config.toml
n_layer = 14
rope_base = 10000.0
init_std_o = 0.0
optimizer = "muon"
decay_shape = "linear"
dataset = "wikipedia_en"
Each number is 128 + 32 x the weight over its row's rms, rounded and kept within 0 to 255. Layers, rows and columns count from 0. Numbers have three digits each. The size before them is the row's rms in percent of the matrix's.

# q: layer 2 attention query, 128x128, rms 0.0928, rows 17-31,49-63,81-95,112-127, columns 32-63
# k: layer 2 attention key, 32x128, rms 0.0919, rows 16-31, columns 32-63
# v: layer 2 attention value, 32x128, rms 0.112, rows 0-31, columns 32-63
# o: layer 2 attention output (transposed), 128x128, rms 0.0879, rows 0-127, columns 32-63
# gate: layer 2 MLP gate, 320x128, rms 0.095, rows 0-40, columns 32-63
# up: layer 2 MLP up, 320x128, rms 0.0919, rows 0-40, columns 32-63
# down: layer 2 MLP down (transposed), 320x128, rms 0.23, rows 0-40, columns 32-63
q112 117:136119115166157158129090078089150065103158131097117146090140126146103195102093165161123106111132
k16 105:162061088129070149122167161136059104160123133137165120108177136140107132109174141097135112075171
q17 083:098106093085153088122108081145128194105121129116150144073128136124158153137096095092137178150103
q49 107:110143159133153125110125171124104139132105139110128107129102143124134128120096127118108104096085
q81 095:123161134134143139113124143198162070122113137164124158165135147145161115136100141206162101112066
q113 117:106182140147112133120144151133168149156105132197111137138140167147179095136158051174096128218025
k17 105:097103096077129120131158115120135115134152155152097121107139135150111167146061132157093138155102
q18 068:125134143102092123137127132085135118115145109132088167211205121185118093184128153108114139143118
q50 098:138113100147117148166097101085101181122127136169199079116166148073133119173129110148108154149115
q82 085:137120058157179125137128110118046179152150161118069062167101115139106157118082127171221115169175
q114 087:138132150153082083140152132111112143069188118139110066111110146131142111148133114114133151162171
k18 093:195110104120162117120123121124162185149084095073174167114164126093136090106132172130152175118170
q19 079:126134069156061138099152192166069153097144060086166146151124143119171073148136124101132165035146
q51 106:139152108098115130046193147155101123133162091096053095113155095173127137137139107078133199063152
q83 094:120085155170132119153124149066087129157125165132061079112110118122096085156124126149114106167135
q115 099:160094180124130146158101132105125102153165121123115143133115119145143197132096159116082141054207
k19 088:128123160075141061134121171132085158148175081123120132142082170128131091136153135121178135157099
q20 079:129131138156173119133150142146103124132087154113149058125112164134170161117126105165167110160150
q52 104:133115177146131082107120111185167108134105149103140121091110124138191156121092155162136096155143
q84 092:142133136129116118132117073116164200149115130118129129116116113159099173102090131141078115148079
q116 094:119148192163118147083132179136116081161053099081120120150146147115075136108135157115106120146095
k20 089:059086127108202106042123156178123148091108120201184179116086090127119141058117113082117127108089
q21 089:100147158139097143072177130179165188147128162167170160063085068096111141118128115100173213140184
q53 122:181140117137112120130148160099175144159163134073089108111103205069175154118171148094134122033110
q85 103:147089064151108129135106080100112125085173134121103110087154131108138133204135134171118149135157
q117 102:085094123180182098119105155113152065110098106215123103171108149123131128167126145153186063175142
k21 102:122092147092055154131173166108126127141144174141175152114123141103119144140137145120116055159121
q22 081:132144085135141162113146112155171115098109162072092052080134134141143102114114103093147137117131
q54 111:083184152148193138141114180149188144136131158133059162166105172095187125081075103127094099120108
q86 103:111113162106127145106125148175139086076117151142099181106094160152123062115132093124125077134103
q118 115:125132165087185115077132188146176075107118169156135146138077127153181107175109097142118071133068
k22 110:090163134098103106083167148138150154141117106145106077143144182114174112143078107178141080129146
q23 093:133078170148173079154123140096154073187117160128149175086111138116137151088149097154147120114136
q55 109:144141158116228140122152083113083104133172129122091110094035161163118142135109095128136155104091
q87 099:108121157128170137120113112120126114193145162096073162066118163164146068136116117177111133109111
q119 100:105102097120105130166141192173125091103169130141200093143104170102069135121136132130151172103144
k23 107:152111153111079145108125114141136065151096146127133120170155120089100113085194094123115125123194
q24 098:187083144209112104148102156125073156156143141139128163147071166117082109146122160102127149170125
q56 114:136112074121071180141125129103127126149123105111103090144138146128113135129200080093113130082115
q88 100:228131076138107149139077106144109118132099112132153160124083094112109126129146216137125137146166
q120 108:140170132097190131101096120074147100071162137068072126133152072147089177074160109139133114101175
k24 104:069209165153184122121129140106163098130141161167157109135128060135177161068128021120131121120133
q25 102:166127109166147123148112115148087185201120117132126179130087163156105152151117113141160096143181
q57 097:140090114171129163159139088152139067125183169128060139116141142151121130095062180083132136114102
q89 099:148083124108080145134088161181159120117111156129118147096106176092118119175107124110152132124156
q121 108:140127143080123152181095158057082169141142117100097052088131153149098158090103131116162168133078
k25 096:082132122130123088140132098164172145077082191211112128122069125116107107108133130195119121166116
q26 093:152089176097131164127152083134102093186096095061106149121204129107121110096123069140106121079134
q58 104:135161087131101116111080124099132162179115097125097105131178114096113137114117102136140089131205
q90 098:095116103150116125105084083069163122086097137136092095132090154088093099122180162129085109105084
q122 102:088158142113121139120128109079105103145200094122109175159104100146181095157099123145128101105115
k26 093:113190116116149097068150140175133100162121109078106106112125130072177079164174137135154163112069
q27 099:098141100174076186139178133103140148105179148067120106216191110128131111121144189100159082112138
q59 097:148109128105097163094133161161110144104094088156153152122145148163130100122139139099091080093127
q91 109:110135131153123095131143214119145106128125134145118096149103147122117082096141167092125152149071
q123 116:216108125121094103121086097138122142090133090171125142077157141087125162144105070145058107171175
k27 102:144115160115200125161107074148091099140088130076137087143097124145119155156184136171171139213106
q28 097:107123134127096076146175120179134116111084096112180080091098111122115062151132143115117121155149
q60 100:062092137098178134083112105078153146086125097131126118147111191087079115181090085139145186114170
q92 100:071137121148132101119157149111104162120172105138195143168128098121131133104126086093117096116119
q124 115:133162154112188124073102150159133081091113137176120152174132171112179119135106134176107119115160
k28 101:124068113137137162185165115078089130152193099110125145097152136141176077124109107102206103080097
q29 102:133084144122129134087142166130122152177110107041131134110164107122097087139165107180190150089087
q61 115:168086137170093111133103103140107061126137133140132182186142102150152098120217086167141150092055
q93 098:129111154137103074116119120154150052136105115115097086106105121128099119119091091132116090145141
q125 097:151032089116145149159076115109128168081107163160096097122110114069141100161190158143123171066123
k29 107:140180119124198141106162105153111209143126127101053122126102151100109161148073140124126172174111
q30 106:125158138141092157129133140077100149198134139159103154101121103148109116183156201215167107144167
q62 103:168115196134124114122157139084161139174104142130120105135148124124108188167163168097154156153139
q94 090:091131153133113207134163140194100142086072151104167174134124109157181162149123190170177108149134
q126 106:123116073138061131121119124175132126141112154118082110154165140102125181110118145097107174117103
k30 100:115145138112169129097186146147124122126078135132149187187149089151105165122133160126212102125109
q31 109:168122064139123130148098118131091159108112100117113099125110122160139139116156083130121138139134
q63 108:123131090092145180113135141123160165086073144137103077103171112155101078138127141122131113202148
q95 101:094117122136100118068143190155098021121140142182093092165117076096207104162161139110161138156135
q127 091:149139206181180140128136117094179097174085186102116095133045116130073118158126153169096178123134
k31 097:131110136106097060199156124162171079078149110091161162109079143093181140092084153148143122082163
v0 103:071134218160179174092129136106153105106079184123185147122106175169123183151158125091074071079096
o0 086:177171073112120106041152148136167135141095165094154135106098166066113120143059117087123123112134
o32 107:169177130159096125117147102187087074159133074148103073140118110088170167165137143195150152057141
o64 090:111092116137160129162151120142097124105110136119104120147121110142096055106139117140175078064171
o96 110:076158127127092094084107133163121161126156079149142154186133119160102155093068087113105156178106
v1 107:076104129135111112140142142106163129141136164142076112107130148170110090153078140114126147146120
o1 091:125148079131139174214107181127072138152082090119145157195120164095191169185149128099137151138174
o33 102:121095173181109103120097115177125079108148080131082095139074105140129158185138101155173130100144
o65 106:166195110074138054090109109142084133101115085128177121095057146157096155060151155112120095151126
o97 113:091097096107076146118124166105119111099065171077142091124124073144086148130094144152133134126115
v2 102:054173076105088113092167101104179128122177110146105103098153111134137139190188132119117138122157
o2 091:138177137107155127110118115191080159169159142105154117210156146164144082134158164085109130131164
o34 100:140138138158095090143148124146079087108158106145159106143069102161172170081121101152124157103123
o66 107:148101084143149159174112096162152143126120106207071098129118105139130121162057211202092132133154
o98 107:119051167109087143081102103143124112078059123093151151146181141119076147140099110104139139066122
v3 098:125169133121094130139110143155153159121083117124076154135147134133084090115099123133144138181117
o3 098:146166146139118179145092140094115100110094077095117181138122099099148121104098167093171106116147
o35 107:114119148124174119135118087080082108128172162145129095053135140129111093175154138127119126132091
o67 105:103143107162172139083183116126157088173111133114135107083143130146117081089079157236183145114143
o99 101:098141168127089166087168163057111122064173070121104133164144077178116175100137081080157119174108
v4 106:040092142119065135172141157093129095161094164131166107127135103129078143082092085097143161080188
o4 095:148117142116147185114144100092083105184167149148086130096123146152172105077133167136068090123129
o36 102:175076124109101087157145122088131128123115056083149095149113130155123133189116091147123121152112
o68 097:185118097168116118103120106129151169102073116057171121132106116113161186167085117148109149112135
o100 111:073128097122113143142126113146184160133115146125165185118156193072174145152179113173144078123089
v5 102:134143175147145126182110081154148172180153058115141127142164122147101144091079118117130115128140
o5 092:142127114117129126134143081169054041138126118084148163146165098127142065156156150132136154124166
o37 108:135108098100096116126103142068162091179091109109092118183095121144144130110107095126155076150131
o69 101:167113072126113131142135100127091128127123190168133128103151123152137145161134125161121150111131
o101 101:169150148112123143100173071162167084093172135118163082107107133116125132088077087130145092133143
v6 097:123175154144147098210078099104101054143124161144122129086086086151135160104076096166142088162104
o6 089:076091064120124136097101093127082122097085118113111103061072140149163143172100078142125193106174
o38 106:125136134136125163172159178126164122173122107082163133109125127038123112181131127131153116125083
o70 091:109172117125141139134153161160110137141153117115080086133098222161143114080119119108112156105142
o102 103:072126107139132112100145157131190136142180168148144148116108186112148182106164116134093170091140
v7 102:120110151156142110127115096156150132179110115163116102111138159080182185071135152154132122146113
o7 094:083130122137131165183135088109099145064129122124090161173142149105148132135164160212103122136106
o39 099:144130096136095075115151107106141113140084120171110151111105111102136110186104136118144081106149
o71 102:154166085095099158156180148135148129044105119134156173105162129140106104138060104166136079127153
o103 113:122085120091175102089061161113179158148148184086111084167052068128069153130109121076160139113160
v8 101:124141100159080104113156106087113124060101118169114067182139127089097112135158124096143141129111
o8 096:088118155118114121100131131069168112125138125115152126058153114133159115149069113155148119081100
o40 104:133160170159128118162182126136140108124172118118090120168164074214093127115160152149123141099187
o72 100:124125152173131150164094150188145105118152100117159110107086092171141137146141076189122143139074
o104 092:172055124164108100150101131110145139195161081094064070155126138036100142151147104140084177138179
v9 103:153134152135082086167139168153120125104170126140091119145108060086144110122143153142100194185106
o9 090:137161142150149139166133115087149130111074153177120114143117122181118193199139084149136127149128
o41 106:101102171131106094110184152091076201134072110091115139152119150101167153107079150126102152084125
o73 095:069108093192162103140121154117132188108071155129168151155160166174129089135105104168118103166160
o105 109:096153090107091169171120155086108124097134107073151145151085124140124159132149101145123102062119
v10 101:120145113150078050132107115157146193166087152129103074161161117124102144115136148112148166131171
o10 096:160109166150130155163149109140105108176090143150147142139088168121156091148078117114093188129120
o42 091:066080128131181134150122149142144129124135100095141168139075161114121164099085103117140160097103
o74 108:107129067146096105091108190078111077175162094137154175093126126169129117146182123155067142085107
o106 101:102157137124102122109159112103110168053107161155110074132131034151162138148101092177095106122126
v11 097:125168135154119185165182136124075121082124160094126095179145161164117159145118141146161116146077
o11 087:139153132128188122129138129155179116135144114102118071102096134141102076129147149130102088163152
o43 113:163143095130095146154082147109181072075098169100087111147159131137194046132098129198124165145116
o75 093:104085178173166181126162116141108119111145124091142122138147152070041180073120121121119116135140
o107 106:138072144115075033107133112107062147158098101133150204100102060137149147147146096124073180191197
v12 097:147100119069166118099152190096147117079162109124161186159129128103105152188047126138107166087061
o12 086:165081097137107108109158133107143137121140094148142152074142122223087097085105175163077163129142
o44 098:138176139157113100067140096150140122115126120136186097169126130130099156129092117100105142088065
o76 095:175081117122140145099076104110159115089139120152105057155114127124122136144174119130176162139116
o108 108:085118131152157193183110133096126110178146167108189153094149130144183117073142149117169125133167
v13 104:156100036183160112129089100112097065115146129148121114149169120155125141053157125113062123132117
o13 088:054129121110136145145075111077162167156072130169128169105190134118132102114113137104087091130103
o45 097:127175135152110114087136145084110064127155106115103065111127064194146159155122128012162092164137
o77 112:163161200194148082163151101145077142095082107053149066154125143125120096175097134127155086083104
o109 111:106106068117092102128119164166141083123179137080114118110050081071128117141102136211095106104097
v14 098:137068185098184084100114130120164146077125147057091167099121137094102169094126115138138130132177
o14 092:137128119122133137074099185111196132195102158148174131105135116167089072100104123125126140108134
o46 103:136225126116090137176115127096078126172130105169127175184141155175118152092096154148056104133112
o78 106:066136139119158094142125138149109111087082109065102199149092133133151155085141126131224047059082
o110 100:177114174175118109149140139125099133154214129151125103144167145195131148125138187073141122111152
v15 096:103135070122166151131133117098121125082151144122133109102136137108127096151078197151147131098106
o15 095:097096122057058118115153107118140173183151109123160084111111166101137193098141143134115175140073
o47 102:173103134120135176152118137129184156174098108148174152174097151101157142125120133084121133072133
o79 090:157126191146132139126074161093155074112094046101116098092087097138132184172190140159123131193106
o111 112:104152099129124121082080101108117144116121118177149131139157087137099112098112144113138107156142
v16 106:028195133126153148152121114157165126083100147126121125131149103106119162109153191114112145131124
o16 099:113062116180105100128129148122126100143133146168146166121125130098072166113133135140183125149193
o48 110:143079172116079153095084150102136108057143091129151157196096106063180173069128117173171146157130
o80 096:098122094078146152152188067128183102155113143128166149140149104140147065124123126156094135098128
o112 102:146162094100067078122123179146179087170162123173093094124135160146113098139153093073149113134124
v17 095:087123133105187176104134135153135118136121122090112114123073055178171108037126122123136082146140
o17 082:089169081123115138149099126181151092141058112132070097145185162080142136127116131166161131149102
o49 104:117051166144122193113115126087122140133108120096131148107180144086128150163154088110180150131147
o81 095:151130141087134089154138104183151152160125157121153184151125082106061104115124135137150108112098
o113 113:155162176088131117154113141143042116194189175189133136112077160092174134159061122143150179135127
v18 101:204138114108137123110071169109134107140133153116156120174163072124137166109125187057133133102137
o18 087:205083151157123164124077136135153147090083182121114107131093105222144147144143142120193180105129
o50 103:094138083140136108152172143108121192105150097100167110181137079148121081110097137116096163154098
o82 109:147102119142079111151161158182120114065101096117150155158093133098165148155127107176116106143158
o114 095:090133151098173093115129143179041133119194083155159107133118107108146084180115149126135102141130
v19 101:142125081194158187080136172130148096151166159151181106113119106110127133104100093120092150125158
o19 087:052016134112146101138126127084163137154126094094101136135044150127151112170142144159138111131103
o51 102:105111089114134103090150153143138101144114121168116175122145082144124077109121135137143097130184
o83 100:151178121159120145125216130128186092188147154083122162185135157107147170115129131145155133147053
o115 117:146109165116187148177058104159079123128119131166158046125153134133141196192138128153149131072166
v20 102:156079114136123113148106166147131108178124169109105149125123122170121112120086162144124120169198
o20 099:149169150123108133176186162180131108114132175103129119105149091113149086108100185132128150084127
o52 105:096116135095134082137125157123122143106099149083170147104102101123177153147142090134147103154128
o84 097:126136089111100107146145100124105117147088091100090094140117090027153212124129089149113141121110
o116 110:213133132165121113075150199062137121115163093160164122101130133114091075121106132134123104129211
v21 100:065125114138131098081115141144119134124060130119144123114151157103140150136102171145106089089092
o21 083:093091139098128200255077040179150141135164159087105109135146118100103136125128091060153146146126
o53 094:144116099120113097139193161176105109066100133180050175080116143153138128108155150159180152133151
o85 104:142129088087144133094165126117134088159124133111100147115154018126131148093199102112163133078181
o117 110:069180153106148139078170154153156118108132131126150101110102132087140110137086098162063150150110
v22 098:128111183139125144066132060163134135104158108141113111173139144155119156100109096140175159120128
o22 091:150079179134128152093117128172153111160087133152116099152179072062126070177156129133107103084162
o54 103:126160176117119135154097126054158102125168129091165127054069140157087174125121120149186105118162
o86 104:114093126152160112200117111129065116094123091080166209188148145113145164184135151088093113143151
o118 102:125183114075113153072169145093173072160088098154136163131101124123100138141125141187123127184153
v23 102:133170133159147150129149150123064081163165115095126094111079127145168118134124144057185132112075
o23 098:147098095158135080162106123152163117141098103128157134169075097153141072136178134172134133151151
o55 104:119089141088132197180192201178143136102171088151048103158126113160100125132092121127108138142086
o87 093:107085103124117090126126098089188143118134137105130144160129172063138153111114135120089129085069
o119 104:124165193132151170129113094089085177117085141103124130166106148068187088141136154148075144119150
v24 096:102069108080148118112180131139117088106091150161115122159152150166113143122172166064151161179191
o24 090:109105135139123147112126103092144116198161123073150139093083168120158125112096060163126116156116
o56 097:123095116167099076143094092159099069142156146084120093102117114137196091115142094064147222127119
o88 096:113161119179148093146136170094133112084169102088139137093142170121102127157124152107073104083069
o120 097:179142140103093152127133112151122115166108107182111129125089149116067145133037168097094128039177
v25 098:177116111081119182176159094111156126107144115130111099148234093096130112146102097124105147161111
o25 092:191162174149110171144144115107135090098119198113110103099174124097112125132119126151132068133134
o57 100:143191116142163102102170161120097162120144094156130124147050143161072070096138078108129179095155
o89 097:155073095152115117099153118125160108134134133152143106170072081144158186184164145158177151199119
o121 105:106191130126092090122132130054138126163132181088100142138079179127140163136119121119097128093155
v26 098:083105112093138115188175158171101108125164174139078112139158128125198105164099099125110132119186
o26 095:102139132131128101089087178110102169141114114170131157076078133145134138177141080141145127133074
o58 089:148106127159105103119066153130086104116137117121159169111143145084098148107161077115135132117119
o90 102:117106137177131123095122115120134092108081096098130124153166147122127094152142142122157153142134
o122 104:162112147159160137198093120126107127120095082175114195133118148131081166157115108130139116114127
v27 092:107079168178085174136164088165136129110177181121079116121077117109143164132145148196131122110099
o27 090:137087130127131147138171140164077103140135128101125132134093128152143152181158101075092145121095
o59 109:150128080098158170165148143069071119120147055098187158178172179166117158148114136185131137141191
o91 089:142115101163159138102134133105145221067185108131163101118115141099120135149112067117147127141197
o123 096:129132114104079073068101147100150128196136116185126144101130126144138096129177066131165147138084
v28 100:089117102136154152168104133123158096130095161149113075154127145118155103147090195148181084101095
o28 097:162128120103094099125146105101165100151113100137140150137116198122128164109162149124116125155212
o60 114:143167093131138158108095125138123162075136112139107145116140084163149085135182149190129158112135
o92 091:125110091104126123093091171058163120107116113085117152133151146119114175168050112131088093129113
o124 108:149151180158179127150120136178126133108148051134176108103121117136107158115163082046163146173127
v29 100:122099068174164106164027098151108150161164151097136154045082139154166149118153174139140110075144
o29 092:137126105176118137125152110060121125114161058132179103095172134136154111136126112074109145151212
o61 098:140135101148086101112101153143120103156146134155121075100076126115162177114075115190085121127044
o93 109:113080167101084172177139118121091139146084144082142104180150095079139111042113107149146073151125
o125 101:156119091101144176209129071146151103115165127118110166111154106188169082145149188122121118103090
v30 104:095108138079101136189087125147129089163096074076147095106140096201097138143184146115126123143077
o30 089:197124142172143142159085162114080152128147133147139127107164125106121161102100184134112164185161
o62 109:185126154116153083091100116096082094114108151088148086133056113099139097131105133108077123125123
o94 102:124108096085124152124092120162152174168131205148131172135169125072126122132105167140138131117172
o126 105:143130160071067163083118137085131157184087138143106154098100111133148121096179090112125193141102
v31 091:129135157129123154128158119133140128149120102134129101142138176159042049148112139131124085131163
o31 098:122130092138094157164069156139101144113144105116114117101081104146125141121127144125137144124093
o63 101:158084117135144160149134113123083085122137100105119176107095103120084134146132132098157143159053
o95 086:179112130066135111154087114143177126060088138126118097161136084075113100148173157134114150160116
o127 104:105100090138160086101115119098106180113141138145130111095143150112143148150142129075104099058180
gate0 090:148095116096158111040132132143130108141176103168130141167084168132154076055164118101116139162165
up0 084:131120089080129179130129089150093116150166103133180106139108037101172126172138127186142093139114
down0 082:168043139121149134090103072090081136140144114126120099111110139103117063095169087132142131134150
gate1 092:151119103085136074161058139158090119092103114111216128121186139121097091120149142105126110093121
up1 104:122101099151072174072112150102131104142183050135152124111119146119126112084122117122122126139106
down1 098:164140093144138147096081127139188110155116083164156091093120074106139099153072065168115132149149
gate2 109:094125136155126080114127129127117188142094101133152088139074166152150172123153197145153173123097
up2 109:097142133128143109092118158134105138164115062120131148112155164122156145143125209128182142137119
down2 113:138164146131118131168124082112120098112144182093110113147139134136078154116093082090108133157112
gate3 097:174132141095126091123171108142112041165150117170107130121109129029154080111141113170125166110102
up3 102:112161119129166073106108062119120094107072121119096127139167087075172156162227084093151138114128
down3 099:105141189083097091118145102136152089123085108134098088149121111130115054117147208166132127104150
gate4 100:133137095121124082149116137156104095129132077163100201119111154091121165171113149139130161101131
up4 098:141131134161130097130103141142087115114133049161118108051100170149126168177115198091050184131185
down4 106:102107183169166092162178097138177163163141129143136093131127050092115081086164138094185102143144
gate5 119:116183177084114130068052181097139141185133151158136164149080144093090112188111157126145109123107
up5 094:128074090189091163168168162112097125073091093107139104097134080129120157108183101109124152112122
down5 096:109127172122114131100113147070098175102104135128135154157140120071100150170133153118143095148074
gate6 100:169122186092195123139085125131085102099148111197130106151178162149160079091139144064113160136147
up6 096:164130198127149135130101120128094096106152145165137093112198150154163085093147173098076166146148
down6 099:147155115131117176132150093158130156171121183121135163108122092137104136114089075084079107159144
gate7 106:128139157128101128117074125129122104112165120139146147089118076123116103101122115112095124128106
up7 100:108167119141157044146139091102051181153113120137149123119157132146142078136208108127164100118171
down7 108:121093139157140081074078134115115127151156127135127135116139151114156146134163101119123192161103
gate8 072:143103147128122155155107121132137120118164147151124143126133126110117108161182181081133072162157
up8 075:146153154099083178112101137226116131145109144108092118113127140145145142104112048110109119100101
down8 072:148123098131217147101136111082134091158153140064071123117110114153130140121087099143146103091144
gate9 092:140147118084113122189157147169130140050124085180129150137225068125117152140162157174100123121169
up9 092:148095069127158099152174060170124139098087110127144058172106118092136126137141123116108212109144
down9 092:094177100154160157173147141162140119082089196145120125097116137119089139122167147094146114135146
gate10 088:162115112069134152108174096091096145134145115119136121096190108165154136122149177120102125163218
up10 080:160115124135113113135131162170129158123056116137083143145113118141109127165139124086094179135094
down10 081:123164096153108108153137143193122175107099120095119190128110115151110144133164151054177142133100
gate11 122:139172105119189123116145120121156068219106144146115125104145141177100137138185124113142083079127
up11 115:152102123163105091107153073091135105176108106123211174092116138114063126166162137163106107076115
down11 115:103111073133156180092132143123153184148125084106136163080142161166154169074074149089083140185082
gate12 100:084143152111176101134176162131117068117134076162113137089170188119168149151161120214091161088112
up12 102:144083155183081097128175092113109149137061106114106168143037152153096101166110124166131142113074
down12 102:115118167137166163115100089133176122136152135147088163198167082127131120115118163083075132137114
gate13 098:154144153083133127112099108118151121142129093099149122115087177126149139124119102178125139132145
up13 101:157139137128125109183151141086110102084124156152121108135176119154147145113161164216177116123187
down13 101:114146155135080152055141072160164204157156134116140113110154084133141163153110076054187119095107
gate14 108:155119086137096113114168176105121156054161107160108132106087144116148084133178148135123110161088
up14 108:142159113070093117118098109121103127204119066114117124107079093149133186130071088112149109161174
down14 113:216075108099042122161109138097113147158092100120139075055097143115116106155143156080175115082134
gate15 072:140057114140102132127192129160149149201202093164131086114097122128109097105153141128052171126137
up15 073:134130148122149123147150149142096186068078165082106131108129109108115204105133158087181119115119
down15 076:172065116155102126203116165143116139059177135185170074142128114099090093174146140146183096133134
gate16 106:151181131120116152120085131168096095089132130148118075178122128098096107093099121155109114128121
up16 109:107135121187089089097098093065169095150133101146157122121084108109078095106178139154118107132125
down16 103:144165125135147166138071128170131087148156138168105166115159102111089159154127069096130154124183
gate17 088:132087118105113105110071128140217176150127102172227156143199135087090144084136123109144099097168
up17 089:152159193111108117131103137149139095154131130122157095198129166122136131117146151166122119086119
down17 096:156056103091161080139144147086156073177121144095100180097089129127119063152138103157113193132064
gate18 094:156171133140127153098132141099112116149141085137129110116118079095166137123133135141103125121073
up18 096:122096113121126150099127142120173142135175080176163112164130087137129148119164145155089084149077
down18 093:141110133122174177063114176145104166144163190125131161030114074125192119164160059149154149104107
gate19 084:091161132146101093077139178159155137119110118124095123187127108152155102175177113121120104077127
up19 088:151120105098132101183117137163065128104108172100166126143095151131175165087084152134163136139169
down19 085:133145104141117139194156183141149118066119148117155141169132095078098175099154114119139181165079
gate20 116:091063133099174131131069164079114115155085109183170165112115165108119093133164075148144115109148
up20 112:093123141153107101134049146095077132121065103144186123148115201101118109130106087159113172097121
down20 114:147187110149194132113113073136161152112060082085090117122097098119092133113074132160095111141089
gate21 112:169116124164093164143162119106127127108095102145136086144100123182105151104114137144150146184091
up21 115:102176089139150164113156070093162148129135144085112108149096113120168136141151176133158121127105
down21 106:088133106062152141115136092129131151136200098091134124114121153146149090140094071168129116142159
gate22 111:122119116096074139162158150091211123150060129151129128080143117164140126142122132113162123176115
up22 115:146096158169102087126088185137139145128172098110085097173067114076145127195114132181112141107082
down22 107:081113077075121207118163190180175143191112140116127124124172078133124129137077103088202171109103
gate23 097:200064117152103124102095116123160179114110045172126123094151120136087053088117109147058134117094
up23 100:117109093096156154121154145158094158141123130123171096172136179118127116079088105073041139125145
down23 097:104182090097173116170130115140147104165155116123165110138090113106132144128046154031148111163148
gate24 101:143127092102108103170138111107138088163168096095117171123096147139133113126172089147137091155124
up24 102:176140130125099104111093139088080109176177056130148146120052110122128087088121081162134182096134
down24 109:171122093131150078099105124088090136106144078170101129175137097127151220099130122149114087084056
gate25 095:095077124138125167107111110123130122187178107090128112109090130051152173100089134099149138167080
up25 094:125097089106149148142080080187143071133099144204121093154112115164131129139124114174120160070094
down25 088:095068109125061139143144143115083121125115126166133137098145176111166092157149116150118167156153
gate26 115:138150180150149100155149184102144095090160164096132095119144146108128143157130098169166068068173
up26 103:139139081149117117081101062135094159156124131106158124120091107197083143115128101059117084130106
down26 114:164091144134111101128122168124108131039090055140156135180098101169126134166180115081126153118080
gate27 077:107082048147099135106139107164094130107121090107181169134100135106145111116133159123104144146192
up27 088:114173121153186189166102186081122124084127152147125090120106097157137123088122106131147129122149
down27 080:148173086124120178175185158125102126106127154114109118120163118170181101105137154108130118128171
gate28 109:145128111134148182112135143127133159145166101119079140190169122131166123096107090120103154123189
up28 113:160108151175121127172087131135132157101171159191113137144140080171115093120132100121176110169223
down28 109:117084061081158148114131142182143141118133120168088157145147106139149141082131115114109140070085
gate29 106:122144176156104153177133129134204149141180173159094112137158111128176111140090178133122149076160
up29 105:102162139148107126106085106088174102170128107107167108124106135148086167170137133166222123056100
down29 105:080138117154096178112145105183125158130130108086125163150082152076105160077141151150152149140123
gate30 095:110110131129133160129190108109183086143181115096204179112127131111136127137148204155113123179141
up30 099:119166137091101159188213107098141122145117101113107170124129109093114059131126155123101126075138
down30 094:150078041122126146159116138158124163118120081132128148150136163137156128126217133146082178203092
gate31 110:123117140149097115136065097139094123141140169169127166144122087114110081124051163137121141169076
up31 110:168144127133117101135064090138126117176117093175133135159139106091102111148056184110084173169123
down31 112:112120098146133106077124129183101114121139144106091134123095158124144092105125110163111137100058
gate32 092:126134092164131091141144150136127124084155166153164158152177147138103093166077133100110138062192
up32 103:102125161133113107116113104081138179085185129120165064083101149115155124068128075096153054186130
down32 099:065102137140168162142137123190119105154084110130205078110111096132144091132110161104147122066146
gate33 078:135097100162132103111136106185107112185168139097087119172130146129102125120063120103141135121122
up33 086:125139144124097165161112084057074166120104083199153131176148107147136160128189134141140076111114
down33 074:128125129165098161141157072125081174139151099175133109214146112133091134133099120120134149111096
gate34 109:117160172021165143142111113163106098137155166144171148112148124149141088075166175101120118215139
up34 110:132111116184148103157137088118097103099116135126116155146148066109112124082127099125185152102101
down34 104:239133117178149152129123114081174084155101113136162097147091123065129157114137191124142165133164
gate35 113:093167180174150161156122121146117153095122129078091164066136180117105154151130074137111181127127
up35 110:072189109163149110111153122140142104147210205089139134144130184143103151113141133143170133161113
down35 113:144092177088124122112175122143133122132150147124156099106069156122162163111132084184110142169119
gate36 114:155141095115126152147109086108199139126162084092123131174156135164117161160116171085064112203136
up36 117:106114161130111111108150115167107144115108158146174083068076102121158077100109134143166120068154
down36 114:179090170138060108128132046155127113121122096132145131082104125135107135091171142051118128114098
gate37 100:151145171062111143165085160120117127112119157116126158146125156142079127170153083096141082101174
up37 090:127109113229130153079152093121085172086092061140152138128144142121144139115107175085124188171131
down37 086:157103080130125164090083089130159170093123093116125177179102150102131083141085145038100131128147
gate38 090:147106112148109096186117132123106082172124153102161161094173162148123104134130081123161083110122
up38 093:170092113149130119131150105139104119077136106109161145092134159191061126164146099094108161081120
down38 102:132120128086148101114107089121127117111112109109142208080133091117116128137101070114133090178150
gate39 092:122054165191144155115136135157087133155120101119137102200138164184120190150180131110060152183121
up39 094:080084138122160137103116131198170123165108119094158123179127085120113154087141114115097204145124
down39 094:160113133089115101134116142139090163122138122176138179113097118098134179136023136081184070106132
gate40 112:130177149140133111145165139191143103094126204080163133163159119116149106128155175094176114157133
up40 112:135171086132138130116150177106084201176153095187128103155109176091165155152129103155123117125130
down40 114:075106138160146142130117130102137071170101123117108131163147147175143105125150194159158101080126